config.yaml
hidden_size: 160
head_dim: 64
intermediate_size: 320
norm_eps: 1e-06
attn_scale: 0.208
init: "uniform"
init_std_down: 0.0
lr_head: 0.00605
decay_fraction: 0.944
train_tokens: 208300000
Each number is 500 + 25 x the weight over its row's rms, rounded and kept within 0 to 999. Layers, rows and columns count from 0. Numbers have three digits each. The size before them is the row's rms in percent of the matrix's.

# layer 4 MLP gate, 320x160, rms 0.258, rows 92-149, columns 0-79
100:496517505468478517483500442484516517474484469508512513496488502530524507496503503495522463504539466504541466492431468475505463498549497486524508510476497551561464510526492481471501492436484484488467494477466508482464474482485534479512498501
102:464483500507484493511488488469521491504474510502521525523488510463476486493454540486525508519521499501512508473467461530495492545502494512435516455486472482488509492494471515501520546491486467506521543499513454444577482503511573511498480499
091:522516517532482511487473484493535509532487461480490510511489470515502511522502490508509483453514505531482485486481492488510532451501487515504460445503474545512491525491455509476490485521511483486514468470488461495518516494533494494521469499
094:493547482504505537522452502503505457514493536463544480511506518504535536477475486545519468516524498509477469462452523527503495502532530492501498494490495500495539514494506545536545503507534512534512457520499512491481507485461488540500500504
106:539510500487450521490477551484468497457541545526466518474469474466494525522532526518472520478482510494533497529509524505442508472506467488505506472504490531493494474456464526563441475544468524503478450504552505529507505488524491502485522518
102:534507518541485535532488496545504533486495455529500480504552492449455476459496478478508497494506514512478486491503494484511541465495479529519487508488485489491482475488488522470482485514500474548513434457499489458506497490496509479545487439
096:566477473535491549499552511484500468499525484508492519464476494527547508518541484508502484520533520519470491462455443513459492520506519508501534510534488490471485469443452525526542511465533505480517520474498454528531512481503481457524500500
095:519501531490494507505525504512525486525462470496522496452539504460522470457487509518494492507505518459500481494494504518477510497467506514493519493492530543540469519526523516487513530502509494553525507463514536520489528499471506459506492476
106:465511482499530489453526513491482517507514548469472497486497477556488504473483481448512479478530493526510532461476499501494480486521510500495522492497465479481485502463464493506474471483498521517507450469520531532493520502513507495463492544
081:503496499506521508534521495547478482491530502497484541501444528465513529528496513456518504495487480475458521502483506488472488524483546487490481501493497495489487512521552450541512523476495517538479468529526533474524491534482545520505453485
105:526502483544493472493434457495514509544483506500481497510485523529484463502507484522500515469532465529482531511492490519535540553517525486519483489522469531497542462509463484472503512512517513504509509494554470523495497498449494514499491514
088:511491483496540483531507490482522475523532533507507483509513477499515508479501489501494435481481489515472436483507497498522474495486520530454462508506467499467463520525468472507504484528492459507502509490519468511487514545501495486525506513
102:490557465536507533479473459487515506505468525497497483535481497532547504529519525490518502464511520484521499497461530490464497495540478505532470508487508517453495532530455511490503523539515518456545445501446521525500507501482548533518492558
105:469509512533492494514529506511558506515496471489546489500487520462514525506470478529477458451506520506493500490498448515461506475517525486446496523513507502499489474494490530485426509489485490527493517543535532509518437479505493541509524503
094:502505472508511518502510517446523441486490521523506510489548489499480461495488513509477476488516518468517472493499512549469522509473459532456527498520524479481555490521496516521490513476484474532465513488498511528487495530503489487534490523
094:514470533496558509504503503511525472489538479504515464484492489481491497514546524538504460488477499529511480535526505493437461487470548482533465512509504525526500499535468491542528529495455519522470485505519528533443449492501524479495483493
102:457498498465473483489496490509522478439477520451555512470490518497488503494510505475546552497526471499479506492456479514468498453520506508463516472501509498510549552555474505531497501517509510508468478483508523502480489508488502496492553531
100:515475480522486513499531507473494514524534486450502461491519541506510498497484532546488569539515494502507514469509513493501554495508495481521492491499470483537499495520491520521527450481508452501521484503546515540514498488501463553503488514
111:520514526511500505519520488502451511515487475510491485478535495485503475517552487519518497497485542535493477490482513499509503518463486483480521472545488455489480540458503485485526521468505500541471493531497510509502472479514488458526552486
099:496498496476477513489525487516472533511492473499528491519459481502459497487519504494539496503496518496518477460497469469507529500497539477496499523513449469498496521509511470484486468488498505546501521569483542541485498537479534471502507491
102:513541479500530517497478499504487490551534542472526528514499498523531552505541515496503483487518498549499493507505515518459462490495459522484526534510508446471467537492469495489453506522495516479505493481489509511464508497510500493523468530
103:454482514505536506492492535508548481509537474508515541554523503455545506468534503541526486482507520514506512516512511519549507549494503528463515498486510508526516467549538516517508491484518494484481457517534440465509511493533479528496508492
094:518496519489528538484508478449508508492529524542486494491437511486471468517502504506488514503526460478516529497467507516466485492456482472491548511497454503492498551485465498521461500483495492477499558504474495496479518512532529510491450503
099:510514508520512534450497488473517503469515517468527487448518465541531530497512475495527511501481482507471479517499520531557504522503488537496483507516479561531490518500520520486520508469468473500484497487530527502471498542497554477453509492
096:499503519490523516477491482517492521508503457508482509489479524542490499496557518498477465523529473491487511512518466549491549494514496506456464491466500483541510522510514556487484547525470518492511466499482501492476477518492510482526503535
097:513491540501516560492478498540504475498488449481511460465499511475482528538478528497501495466509516467485531470487496479516504493530462450476518453553514490487527517473481512476513491528528468490528481449472499491536464487535499468457515510
097:542524501526524528514485472484475451513483512434493474511473472524490512494475503462472495502496547514540494501469494481519481514523517470513513567485535482499459466479513512493517521497432492482469478483492517477498492527484489529515518503
103:501479467503456508470494487525501557524468518515475517516538462497512450500506502500450452551503496523466481532493500466496488492465536499516505517498483524485483491489509483465502500474532504519537518497528448515516475503516501507495498515
102:503535528507507481482444476529479510506523528477516526512507520490488512488544498505464480464473467465503542510527494523508518503491509479502534496521542512474539470477498511515472490463466544471531441511538481513549532454463493506501514488
096:545497519487517517532478492502539538481485472493537531480519498523501501534444455500517503478527512513538522536470494519504512543488463507475495486535508491526480477501500494524570500521477527513521463473546502513452476533488517516496512490
101:440554546503520508483466462542521528488522486497525523484527526508473510519485525505501514506532520530517446545491497505501525478514509498512458495521528507510478510479519466523518473485488465482525506487496459483523472513503465496534475535
102:491491520514514494506489472509483495539482511496473549474519501477475541507492494484487458515532502492557520498523519515533507491503483507501535521523504462522501488530463476518493493476512510496510530466484502498477485478466508520465484495
106:510474494509492522494498516511566484467497492500449549514559485510455493517535474513484476460509534450495492492475468517501521471561485534499515510512508512561472527474495554543484474510491499501512483530487468494534476508516492517485481476
108:492463503547540505517506491489488464507524522522463550485525485513490459516440503505465515497500473538494502510479473479529567500486455479482498484490498499492497573468507542497484493494482505473506539474547463516500488486474432506483473492
097:540508501542501467523520469533442515467492470473465473485518500520482503485500507507541558505491504514464526526497480509528467484475468544528484491469522486524505481483509531450565483532505511525465480512545508519489499505526506487523501501
094:514526504451511502505509491517484485498474490507485495491518543528482482464579505503496522527498507491500509486450507483464492479523544472504489535465501516526478533510537502515471462496527465520519486493477483491469473483550538476530472470
099:510487481479503499486522493471449532463513533487509536507460523510477530481571518550483513516496513470458514514546489480497494468459525511467511501474482476478501471507484475513511474509525475473510513522505514503489527464519534521542481483
101:490509499516515481539541493526457513503499481559477451512530475488472462453504518515489515505476509523471531541527527531465536472505525483470450531501505485515534486466546501510503495506534519487487483499536503492532498496521493507541523450
106:490509513469538470483488487538505453464552531494540494495491449530523511509455506532549480503548481478489541462475525513508530494528486472460521487510445523498497527556517490483496465478529486485485480510513460537542496512518486485511503522
103:511481513492440496541468504523488533503440517480504498473524469493462469482493509504497490473500465476526535524508498486470430481496485526468503472567548526525508544513537510497456500483494498452473456482496476490470480514521481511524479504
105:526505560476528494512490501524490508493462498501497508519487513516494449475535514483502553558468494529512473541495496463475459469482495484501508519497514491511459529519501508456540492486481507501450476490554507456488423541502531522515495502
100:490479508488529515527498494519464458497514501542481514461505513512475504466534547506506448472466476472472511466521489502501513470465537543528508516516489448529457482477508516551491496496479505499477474438524523476543481532514483438489453471
096:489504509487541494509503471513446528466522501535474521525457509481522511501531512476515547485447509501519536505490527499504505506532447493499493476537534498430508498499486514524506514533507517520520504454559507472488506497491504477512533507
102:478498484545507493459522463513488519479469493468520526503486496500483520503465469491517473515458528482488523504521509486476522482491460481503488494508468440464519513507515531496474494464473487486484505481479473534502525540536501507477529496
105:471528540503494524499515515480463508480532502511538469516471507479535485535479477483437509464534454509498519526465498494554511506532458495475458535495481547511505513513483448503520539538468514503523496485519504517491488472503525476533506520
098:499477497490491493506526477455503505472507451498578524462520499540490508500513471518492487472496505517452520464499481479454483495491465482497505493528513503525476488493460451502521510514507482549501434508513507456492478540491447482530495543
106:532489477530512536499493493505548532504530497512518519475481486496498522507501492527444517526473458514497504537489525509465472505511505450482524546506501536501539509495507522504446493490456461498508529498425503483476501512555478474519514494
097:530570516438524519548464523462482444514506509503503514540519504502476494479484497484510537477521554501514480470502465496471464464519479482506535503526502527463505506508499513484512476559486504501489514511508471503518508520472472498544545493
103:513503499475486479508525536504500500498485517493481475482521508500477512473482435491499461479526515433496446530470471506498514475499519471480433517505482471461458535499488533528513519515534453495511531522475500515472486507516493495542502517
088:520483487473445532458477495472530454504466465522515518524485506501481510541460476479483498508532475489514500485520506537506456529531513532522517517478481478522494513499510513512509494499530527486532461474461499543507447522482450488536484530
103:501482493499498539515529511495532539511556488492483474485470470507490496512471518466495527527478487504543495463512465453536550479495498488491518503495529487510481493513518485518519500450460498481479443454529493475491480512506523482503493518
092:493513507529473478494469503517488536463533531495510496479482485521475515488527496470519508510502521504507478504471550483527521502551539498499494492519486501491454482538527498512489509477480476478514466510531528516478552500473515522475519547
096:470493561499463487521524502519502543491522508503496535498517503501498516467535503451498522504494510480548507496500519509478512499502548487518464486490496501502484486527473448510504506498552562522449489460439496523464546488437504504511461528
103:508520508494454526502508461481529514499512452504524528472519489465529537540513461474524491472563475476469460530475472482479454497505504507509514525461495540493469502470544516495455540496534520445504463521552505480483456504486502488467478487
106:461464488478494537502507484516427520495497462474481476485506513491459471510483498506505500531489489491520502517472500470456510522470460506471500529537465527575499455482487504496481459510513459490508472528498502512493487505484490519519445561
099:509520518510498452490539453538462466465511509535517508507484462493505493511471501532507514510457493450544499520495490512511515531497473557462498465521501479507490487490521530503505479474526466483498525498490544487495547526457472508496531496
095:489493530506531478536481525497488475480479507503463502490458525455527510507452525525485493493490521466468490532482467502452507517513522506472506557509497488527472521488499525497528475485547511513477499502504498478475508499554522464503505459
101:521516497495514508501527545530450511478524517517479472491528486459500507473520476495524480504516484507465457517472547479491527466511481496506466453467457475544476489486518484509475519547477483397511525428461505478476484473497479470500492500
# layer 4 MLP up, 320x160, rms 0.276, rows 92-149, columns 0-79
108:524555529502514486544550506512527479523544509490477551516557510537487524505519555500511488486512489472541521489530523500461451476466513497526481516497529522505529456500504463506482523500458517484518497499507512467471463527495525529522484532
102:529522483484521542511511484490517543501482509566457457502488474468483495460498487476511484498521503518532498484511547480500536529459486465537485510519506530504446506494547489523485478506496508488468490507506544550454471456500508537502481497
092:552496496493530500506494498489525462523461540560500513512491486469500509487503508420492532507464496467494517479489495505492485490527542486520472475466487495529459475513547457493473530489495492531498523485543461451512475523485508527482477517
094:537518490489485484480523494508523488476493453473539473470555505501481550492511531482504501476535483485488542503479524518512547466498456492515496484517531526581506529494473503513468502476504508538490495507507547516518491511497479467444494490
102:512513518486504499472477525504480498559515534481533469510480466493526528490534521488513517510517476498532508521526450550521481467528485488448513512544484514536504476535475476508478487481479514469471473516485507499527513552514473481511509510
101:483494534498489491490516506524520507455478511513504474528447520532498503546515505485504520471518495502505473479501544519501512503542492510473540478466517447508483524485511497532544507442513492473478516476493480485492498513491465539488505466
100:460511520452512445491509473513437483496489476535518475506532523493505504475463491504508574499496502496502486562503514467528514523509470504509478469488550465521561529453511512476488450516470475497498514518519548536496490534493498536506504479
099:498484510509472534507425534507508536446507473460478502512487474536478501545490498497489513488484505513503514488469499501456534521504474488511476507495475510474526492498512477468552496475498499463509501464491491537499507451481496523471545539
112:529492532473489523512489502477499499517484481502499495527456517496474493499484487514460463572470479542527530453506511507524489496521479512461493501521551509475498549556520522531487497544524504526495493504492506498505500556499519474534498528
083:484461531491475543510544454500519512478485506519516472531549495521518448488517484525484505455506511479495486452510498496496521483467507476516530500509487486481469501484462527491535495523461480471504506499527546468480521500545507472503501513
105:499449537498510548502470539532499534503487514500468508476478455517450498551501528503477471483479489479523456522488512439468524514469474501504516510507502482507467499548507482469510495511463492499468493475460517487458505508525486492475507543
089:495522483502514518520510497497489494494487526473490492471517501472511497488480452513485480472480472526483461471468476501527476501467501513463476521526461497496445476568543501487512528488496518484471518446537504473502513515485480482545515505
106:485484442451492533474496485492501502496546492514543534484523472484513499461515496489459511496485485505537478501526489518491502503494508491470487489480513508467490504484549475522416518499523485469532459493443511494506443510521520520477507550
106:494497482467528477479500494469499516496457476493503551536536500495465475523500458530466534481503493450530530487482498511551553474497496470487429481503527480496497515501533527497496503538489526485472493498512542485508529507486480517504521501
094:560466532461464524517506513500526511515538502522502523492538537478534516514526503548508490468487493527510491520501476516500481452487504526501465510528519484543497517513456501476522519538483525512493469511466455504480526462491498487536484511
094:495508567514479537519482479474486475496451473505503516509513506550452520476493519488487498484513505474498474504536470540465518504500484509523524498487484486497490501461487526519525498499489507515527486520450474499474512519484512492482516508
102:488502486495499498454487501516460504499487516531492498472500493506533498499503529463489513441512473466516474430501506455504504531459486519473516502521511523478536489511477485481475504495510508529555501449516560533487480489502497517543482486
107:538494493497497491503519481492501493522516510503499456492476564462504493489481550531470540506508503490483461478507503479515603474470507504522527482482455489532481497517486479481505478478529491458525488490508507523490513473494473528475501501
106:447515487494512463504487526526526497487526499518502537521454515517473547442478521467505496494572474506471512507514476504517473514558458463501506540463513511518484489478524493511461472530467492491504533464503470521492489529487455521485480524
103:508541513507503504508577527558488514506542521478493457587470450511488492465494541478527523476483508498534506506463565491512486532497535490519525487487493463452517487484505495512511512507522515475499494491465537515489501527510547483517465508
103:512558522486516471504476573509550451534482525506516543485451516498496518513457532509494469478476462504499458516489525496429453511494493491528508508523502495439470529475466460537464487491517473513453496507471508505484512481490506482521506510
096:473487507503516495523504492487528550446509505486532525511481465487524495508523484490474460491452495460534491541490515497531512507474524487482514546520430489521528516477465503494501537515500510468514503553518500481513498496445519484501487497
095:469478460483471503537552533503481484440528469519507542514553558496490459490537480507516469506484496522487527463456488512521456463490499508501487532483509502488507523556499518481491539527465467495497472511497480503522463478520524515526438487
102:520480528509475558508494507541503494464480515525521524506489511502515494479544465502547491504474480489468496515509516494496506469533467486506523443516517498530530510464473487513517494530500463535525529481479507510490501498523534467523490457
096:529517485498508466545531503501528520495495485534481519527501466476513485470483487504493499539500451488446502524498469483529475528485479490466496494500531420506463512484497506480487476504536550496550495493549505521462538508493466511467534498
103:513496495499496524522489503529503486525486475506503489524477488450523481493492537509523483469521525449471461494524472489495511451514523510487500482502536524492517447470499507525502455510519500502492463474481447474521521470504502474491480489
099:481474533506493554533517468510472504527476523537507485503483492503491539488464494493475515500511474511518481488496492494451510523505493515518490478468531542449453562454478508502507491540450485484454492527512528502478479482481503508511483489
109:514483500469504463475522510513491481519518488504509524502487498512523510532543509541482515485513534504469502524522474507508507459528526497515536493504525521548524513495518493500456481510491510507504464517513462507515492507534514508538503540
106:452530537448529464497527462491524504499536496557480498522486487477492482530523494482479530533503525486477512495450436495509495470486587490521483523475532512502487487515488498499489540525488485501522510473434523511517502483470487496505482527
096:484468523505498491477508532475526478511523466550467579515491481537515487495474480516501479494486474500512536527445466465527547496508513483488530504508523508488465503484472478497459497528430466494539480490509539508534467476532481469528494513
095:490507449495489474477485479494484513513573534534506524527464503535494508506498511455463496478551547527493463523510503496517500514514514481462552501449529536536485454446527547513538524531478546533457524510524498501467441507475483484478480499
098:492443512477509461439493509537497479549513546462502478510519525463497479518524495521481519513514521507458497521513493528437483460502466486517500471533475463489523538497509526500465544508463494455509485462503503510487510508496509497533497512
107:541515494477517499490478491504480530498514505446464541486502453504498465520447511510459534461515503484530540454446476482470498512541518520537463488501520430547501487497496497505526443534447471512507517489476483529529489489505518506530506506
105:495508455488488499478512491503505499484471448532485532511485480492523530510472564523488475500495505504501506490532541492521526496471491490488516521462530510484552485469536514540520484494508476493483549539498542520493496508446524527502487471
099:527441508528495504486471538519522513510520458498467510505520519526499504524525504509517532547480548470531495489481508553531462469516504536483505516471493509507481519495487483519550482522519493523486461491504490535489538471491539501488471476
104:522527499522447507483490513522542491550520488527515494514467491514518528561530471490497483503494460516450474485477498474522510518479522526495502566486496501511507510552516525509496521473530540506492528497503461485530505518517494540499518467
099:456495529559469515525495528548534451497493468498499493519496509492521508523496493486539520546491538508490509463483502536494461489503518491495496488502550488443530491518484491539563494487498549551481510516504529498523496486455484531511526520
096:484490525530500503524538535510478471451513510467528516483475506528487523479501464484507465457458524511538481490527488490451531497498517488476508456541459480481512481501458478443493500495494529524506522491510546476540488549522493517485452488
108:450519466491512474459490516502479538469550447462471490500487507500507510481521474472523506505479474487497496495516511479498453547546495481499494512539519468470503484554496450492502512489475506554482527480530525529484453506473527532481505561
099:517454529510498460536486473531533523483475505548536496483512482481531504463470526530514515489469500494508518530483511499528488522516499531494464503531557509524518510458503559555479535540493491434498494524474486507476525522527478486515499475
093:519473532458484478510505500517497525495495508506509471485475525525582493498543495501481522492460492505460573510511505487451463472485492508480524551503531531485470523551451484515517514467526491501481496522508506539494528475495524516512490516
091:473496505497555512506494544486509532526489454477469476514546496485519434468518470506460495476516517514510499500481549516476506546508489544543495516473501522505479547479504483482521516494487438527527520495491538490463525480518504523533520565
092:523482535525462502490503461512524503517492507478514522493487471504511488528540506582508480447471473509504566520516560496513526516502497514498544497505488491455520521497500537511471466546512507475510518466502512531495477467508477468511522491
092:545496563485506457495517536474533483499469525487487506523491496506509448533512523526535498512513477511504524520524504518489524497494501539461464537486509524489539485482559519467500542505506526496460461535491528499476502494481555483486492487
104:516490514505460518514471510459521513507492523508457450484506485493508488532524522520516491549541481491530468516480525506516509465516460500515520532524479473476482505516510519487540480511535569494467467514549499513512488518489515478530488530
100:459499445500515516489484512488510483527488446515505534457515526496465500474491510518481530493494482474498462515489477465497487518496474477479461540515487449510517523518490494523521487436537510487490496496505536521493504501523478501501510485
100:519507506488451510463487503470541507554486502508511523493487504501465482512487477455528475513457474499518507529467517491459512491477534538519560488487503474489492539511495497484499502469516529465507501516526512552482504483506471507491508527
098:510463490548513492490491523499511537496492499540474482465472522525497521497511484574536522512512466445502513527538512483544486506481518511452486512526486486494506516493538496471523534457524504499524487496521519520496536442505532511478473527
099:484496499484497529479457479484532562518496512526548538479506487494521482520511526533487527514536481558511528516453450489531504489501494536451511475526511482497442482519496475503481520497529469475481544486516483495540494477501488523464506531
085:481497515473490492490512518512480514518505512487539535528470501510470515500483485506461487556488503512533500520504450487469465554514488508492501474508499516508510509470557506536531467546470566494514459442498471501495483447521468492542507500
096:501508517494487498503555498490479453480547518519503497505476471537478553489465497504502448520508511535522457497511496481490482490522462500477533510513547463473482481474517533493507481476472482496513520493515515518485460513531543525504511525
100:506533498466489468528512510517534445478488537485490473518492535533563540503509511525489505494499492456524496497531488497507486501534606473548477517481469518507468501509513482546475511498474517491514502504481496486456493490502501452492535511
099:502522507476504538495485500490506519493468503511465507519441527463509470571529512551508494483468541495473492456525516467549489497487496508467520500534477487501492507476512497476483471516472496538530483511495517520476501496556538507493559477
112:490518514526503502473506464477549485491542458555502536486510532498506470506509458459501522445525537467505500513479480527505452517487485538519540555496494512452506492480527534466528491483535474465516501497504516537503483503478493493480514500
105:515469528480461556516486528501431544527512530475498499482462472526486503540506507499480480521503521491527497554471503512478517525458501550515503461493469513520484472497483455450493485534513541466516467519446493529485485494529505476473475583
095:478534476541465525490496568472474517507490500457475489473533485512511497442512497503523505461526500492502526456517528526482496497481495488522491551556498513462510484530494480504484442553511537471527456484485540473508488493543494495518492483
094:508493544506490502516514517502486435456510491490476508488498507466514523463504542545483513500481540497506485520535488462503493483535504524485448523513519493463497507529499486473482522488518517554539499526482500449449500523528470472512472523
106:444488498519513480502488510493520461428526516540485484501490517462463497523522486506504556492492524501511462505500525481467478476535495445510528490515574451471542497550511480526459550469505512507544518524508499476490502540497510472514493531
# layer 4 MLP down (transposed), 320x160, rms 0.174, rows 92-148, columns 0-79
102:507494529523525486511491532551500520515462487465510544494509499549463495524516499513515514494507525467492476483485485461527469505517570469539498525503518483503519486483513479531550504480438487522467488478505504479487493483448481527558518455
103:545503494499510472506498517494506510481485504515513517454505493476473486486470518509501538514522513524489506480526496514458511488453487518517511511484477540535485516460450536516524531454509523484470544501531433536492527472520443534512487509
096:498510515509466509534505504518505496457479487498479515473476483483451524509471568504527484464513459489486492468519518487497535509531492538494502508548499529488473488499502505528499529515488507486474482572504514487547495512485521474488526532
090:508482487465484511512466461511527504482503483505474512508496487483502457498487487499486478510486531522468466482523509487504484540461504504499498520497489574512528476443522516499507502487492536484508481534440504476516521488499506528540445517
096:522491496476507446477489503497508536509515482482491519470506527482456484471445481517520476478505515424509515497517474538518490466480503514488453487532498500510508514507492473492554523504482502534473501476493498518481524474482478511526506483
100:438480506487512496492495495564495453463491507477492493507515502495482489487484547553511530478466491514470496531483507483483503506517504476495519491500543467498509455482508471541527487489500539497504523484492458494542489524498503480461519524
101:432490506497480462491485493516502459473485454474449525492483453486529491480500513485461477483526500521460513420478494459489553530519530511483482525470482520492480490497502529508489540496518474553486481503481475490471527514511501525481484509
098:511487517503495489502513482528488564488486522520469485504518496500492492493504521491489457483469502480497526483536514488541470538507503517500526484490511482442475481491494487490530525483480481524513486493482494454555536503492489542527524511
109:516467498496464496486542509497475541491488487522562504481481505498504511532496501556509475497482503496506469482493474522528492488480465515469514477514471478530482485524495442478499470420489525490516548539504482526502519496502472503493484499
098:530500482508532503514501533498468500475498498503521526452454481451468525515499491438512493508473487521506507520499503519483515562530490525499479510496492555494524474497548468556455514477491528558470524521487468512545524492482550528487482494
106:515526503505503491482502511505481477502497487449469541505484503530499510498486515475500510541468465510478509511460497439457519558521492527485504530479498492487507468520503515515493489507540468517529528487516524533492478500565523494492502409
095:525507492488527521540509484537535478481476535505515470520471495496492502482516467518521504478521529483495481507507544504525506485496560528501473532520459422509507535446476500494550537509506493541500537500488469536510490485484466531520512499
106:499542486472532464502480495494490479514528529500491511479487520519506499541531533534518492521490523518535507465483475478520471494526500501459498444455475488503520482528485500486497567458493535528489558499504468529509480533492516535455520485
105:479465512466474482482501477490490529484516450488509460513524518550484518544529478472472496509525512513472451499516534524525465482489503509492474515512469431526450489486526480495515517529519498457453516514468519537462520486476477486501522513
100:521529513495518442513473499546503491544510513500470517524462493479534475524485484483516522496525478513496494508503503480471483540514553552454470513510483483458482517482541566516475519506483476490498473456493510463494524490544539508495479523
096:527472494479511483455474522513488475478490470551474466495485513533489521449533535488512521514506514548511499498452513469505500486517520503470499504489531485494454533471476484522499506459468483521494529504543510518479463536494479486478506508
102:479513509485428461508479476510477520474516471544480496498509507551508525510499483509462496482495478500545497496472487504506451517529514511464521469495512513497511535539438464485519455533503457472524465529529503502524523512502523463502492487
095:485446482476476520477508532472493532515519510486455476511565508475515525516487540503511528505493480483482474465486492506483539493456495504544484519477510495490530526508463477486468502476514474497526510544470516533492514480555450506491488514
100:495516483486510511518494510493518482510493468525482506559496482474481543458505503508505505511527486473541487514477489502522478516521544515451529488532510504467451476452485489500489499507528486498513494461500519496505539508429507506467508521
107:524521488474502535497479469501474533498472448485486499477476514493492478495449501496512530491522517486481471491486500485472508495530523517477515521479477525506524485518540453493508508525483495482509570530554491502513497517470481497499507469
101:494513504470477502512479505508516491492465538504514471497495545521532462470512486472546483529523461446535526486467525507515548454526515515452500533499489529502484472487506499503486459497520463504484499481517545502503533483509530510490503505
096:447516515496486459511495492481508514518487510502533512494542512515495483510548467468511491524483502511474453511475531497512507514458496520454477478467492459459485437483500512468499503495515487509535449498455495447509518548454505491467483471
098:511500513554499496542506512562495506497520475467529491492552473497485522524508487458497475501519517534494515513530530508499521528535545541499522521465517462525536471487529476479556475526498500520469426517514487511520481527500503462452516511
099:525496470488501509473518533516534532474475481479480476540507516528501512476493501495477474504473517488534511507509473514498512488515516489505528493521499496483499542512498479471528459501462489504506489540523512498498506452461465505491526467
097:493522484495550496524509485496487462503521473490511551553541568464451522487499554479501463509503506497477481485516538533524498510533460471472517486479507465537553470480510512506504519526480471506523490530474476527503481500468513474470456525
098:525483515513502544534522507516525503502460505547511461479516465484522493482509456520544521450515506463489476520527520503515502495499450491461514499466512526502488488475502488516481466496495499494473481517473508490505501479520491471540493513
100:499507514525513526493519505512530511495504511453478467519520495484492501471493486444452473515530486494526476509524505502496467484500513501525495501465481473500484496493485510483481485473509485554444477494536550490500481495525482557538498489
106:499484534549529507486465480522473480520485515512545486497491521459478498538510505565480501509503509445466496466504516490506492477475471496510533530498539453501509484489503533509483510518484509510500438517514518483481511496466549454527493463
102:485482504513509485475513519522463509485509529467497489530453460471491501499457494495485503491509500495483531519506457431490494546506516533498501522502505471466511519513484502523543523481500505487473506482536528554490496477535504536495436470
095:489482512522527537493458464518483473497436457527512474520499456504490460524523506492496493482523512526509493502460509484527555484494523464513547513460517558516480485496488474504546533498485516528456545555526504466471472525476522506503528474
099:514452468517512487489493511496525495490515485537512475494496509496503464512516483510536470546474505509498530521520520464502473493485517510497492511512436474516519500530469494525485476485511520494511495485494550499500500463492527509507532507
099:508474451510531521457504506497501457464475520488465485520524532509534497491489501468461487506505499485478522542507526527500521481479481489482512521506492464524532497445514551478482519447521507526526465467480515506469491512509493454516531512
104:497488516492521459527462499486457573479523472489489474504492497489528501504486505476494497481482461508529540481496501534510492522530493501476474506456501447472530505493504480533507501477526494546496486540565486497523489471488512474510495501
105:503482458506497476499525539476488492462500497493512523482487515506534476512525529525484533519506529538451476498500525523552520465441484528509520514458485527533502490514493484476491512497503494488481522509452533531495524526494566506537525452
095:495476538526487493523500536530501528529524498523509517567479508522536489492500503476446513488538517517482495501517502479531464511542500486464512492531517480503495505477514509471517498516503491526487533497506509519503512505519516498487493510
103:486468527522537541495513501490509521504592490485502479494467498477494493519452499492514490489482495487495487494472512497522512494454471523467483526441511453468483510526471488489510441486496538515529504526511496541522490486476520473511442525
101:545507470541539498497508514503526530515492530530503481470521455517475484499494513575504511532494459490473501548504479518491476516509515514476536514522547488496455558493521503505511528482531533492452496476466440470485504486516491472514513473
101:511539526534463460480499488513445497511489489531518498499505475489535455513505494507493479467475511486481488502465465437482478516473547485507476525467536516498478526524495485507506538497479509540477532456482519515511464472543459535494488492
115:500497463521516498508497487500529522444491481460538511517526496517484508484518526496500495493455476491505531508485495513485521479478514477517487541502524490511499535508488480474480474493518541526528531488512514466469509493509451467542515529
101:501504507520481480503464510492544497514496529537519481444537481495541459508496480482505534480513513480482488524518492490491506473467495549493452516516550478513513519483527515497488520506475524482488538523473562440489530515490467454517506463
094:473508551439505511476499536516474526505455494510509491489480521477521472481483521529496509510489536480526507507486497489479500519515496523521510524501477524532472510513507468474510529482517492499450546447523487487470460497543532484563508486
095:489503517460457480473502459465494508505492501505506491505486502510503514504525459522528505492512514531505574523511480456494477540519527531520451456493504528465549484549478465462535552527508492527513499479504482524513504498489511501496522492
095:524483500497479514529531489495482516490503518479492488468473520502543524508503476484523497502474486504559483546501504473502504500538527527507505465509541549513460458486474477476504515487509505502502499480541493511499493558522524491488493496
096:520453494486493508480490497524519465537486485521489495495530487552470507484507525491508517503469526533504492520515495511487463507483467457525501457509514510484498499524496503499525466494511517503490483483549489491490461528429469516514507525
100:522508537502494453474467550480492518485499501515512493513465521463482475504504468484523498452532475515483465529481520535510513509510489498499535480491462467479527475505546481499550522489541517547483524485528497497547497530495472519490498553
103:550511491499488521523525483493488514495489510529488505518497492500486530518534536501508502493485526524525477523525520538572550489526460515467512493465501487477540568515476466488494527478499526516487505502479519489517465529504499529540482473
100:533516513488521500482470525494498497540512480522499494539512478497517526494505441493536499474476527498499553511444475535499483515513537547491529498537518472486464496506503473506476503543561506515505498511570456544461479537482526502513502536
099:513475530488518512508544517506466512542450466518472480534497521512531537485533500477491528512510542504561528526514457554496528484526507471508530462521500480479524550471499501476501498474488508530512470473526518509493526502502487546502482507
098:505492509521504503466492512500543516514472511488558474512478527537463497485493528511514496452501485535515504525486472480525503538543475504486577479510520449512527471497469496476498529520503531509465494556548467506484505513487482480510514466
089:493494567540482515509489498491487491485505502530496468502527500509511486463494514474514489536495477538509475529501491485504475526521454548505473518475525480519528503524500555505538489477496531517532465509498478563495494509549507495474496452
099:482500482530464538483529506508472478493488529497459455511468485530473518529530494526432468523497529542502534478494488541484503476503510504519524546508504524498479481497508501473524452470475493476516531511491468484498481504509545499494453500
097:495509509488488480483529531526562515495486517501467496503497466486527512455509456499518537475483460548519501475504493464512508495551509494488478488502479511482505521517480474526478518474465486501511478469477511512496509472522499474496518490
097:527486517549482527513509511469504542462485533526511481494514474490486512504482458515529517507511506499485512496494455527517482498518493531502439511518498507491531470515531531535500468517494508479487465505493517481508528499488501441436493521
100:457476529516511511503472517512552520474469494505461484501476506510478468516523509501537494476512523456476484505489487519468466498468514474502506480533448484478490490520538540494524496479488461500518480534491516470491485493527486514468466481
101:484473504460485527504536568539490483508485523449520463490455523491473472538512518507475529523480479483527483465546524503533492490488486471513522536545528567553521468493467493494456494521501530472481530502502492453530468521499498522548472507
095:498506501519471537516481508505523525509470483485484530476547506493526545476523477516504499493487513554527526506498499493538487516518490474522493455494531453475495474512483512536530502524524518511472478452543529509470483497522524442523543529
094:489489488473499498498498491512459505481502500535516558476431472525536470495434508499494497522529495512491505490494483561492504533512505483482510495509527494542465520474504473510466510485543515509467481503466456531517531511538442497520442487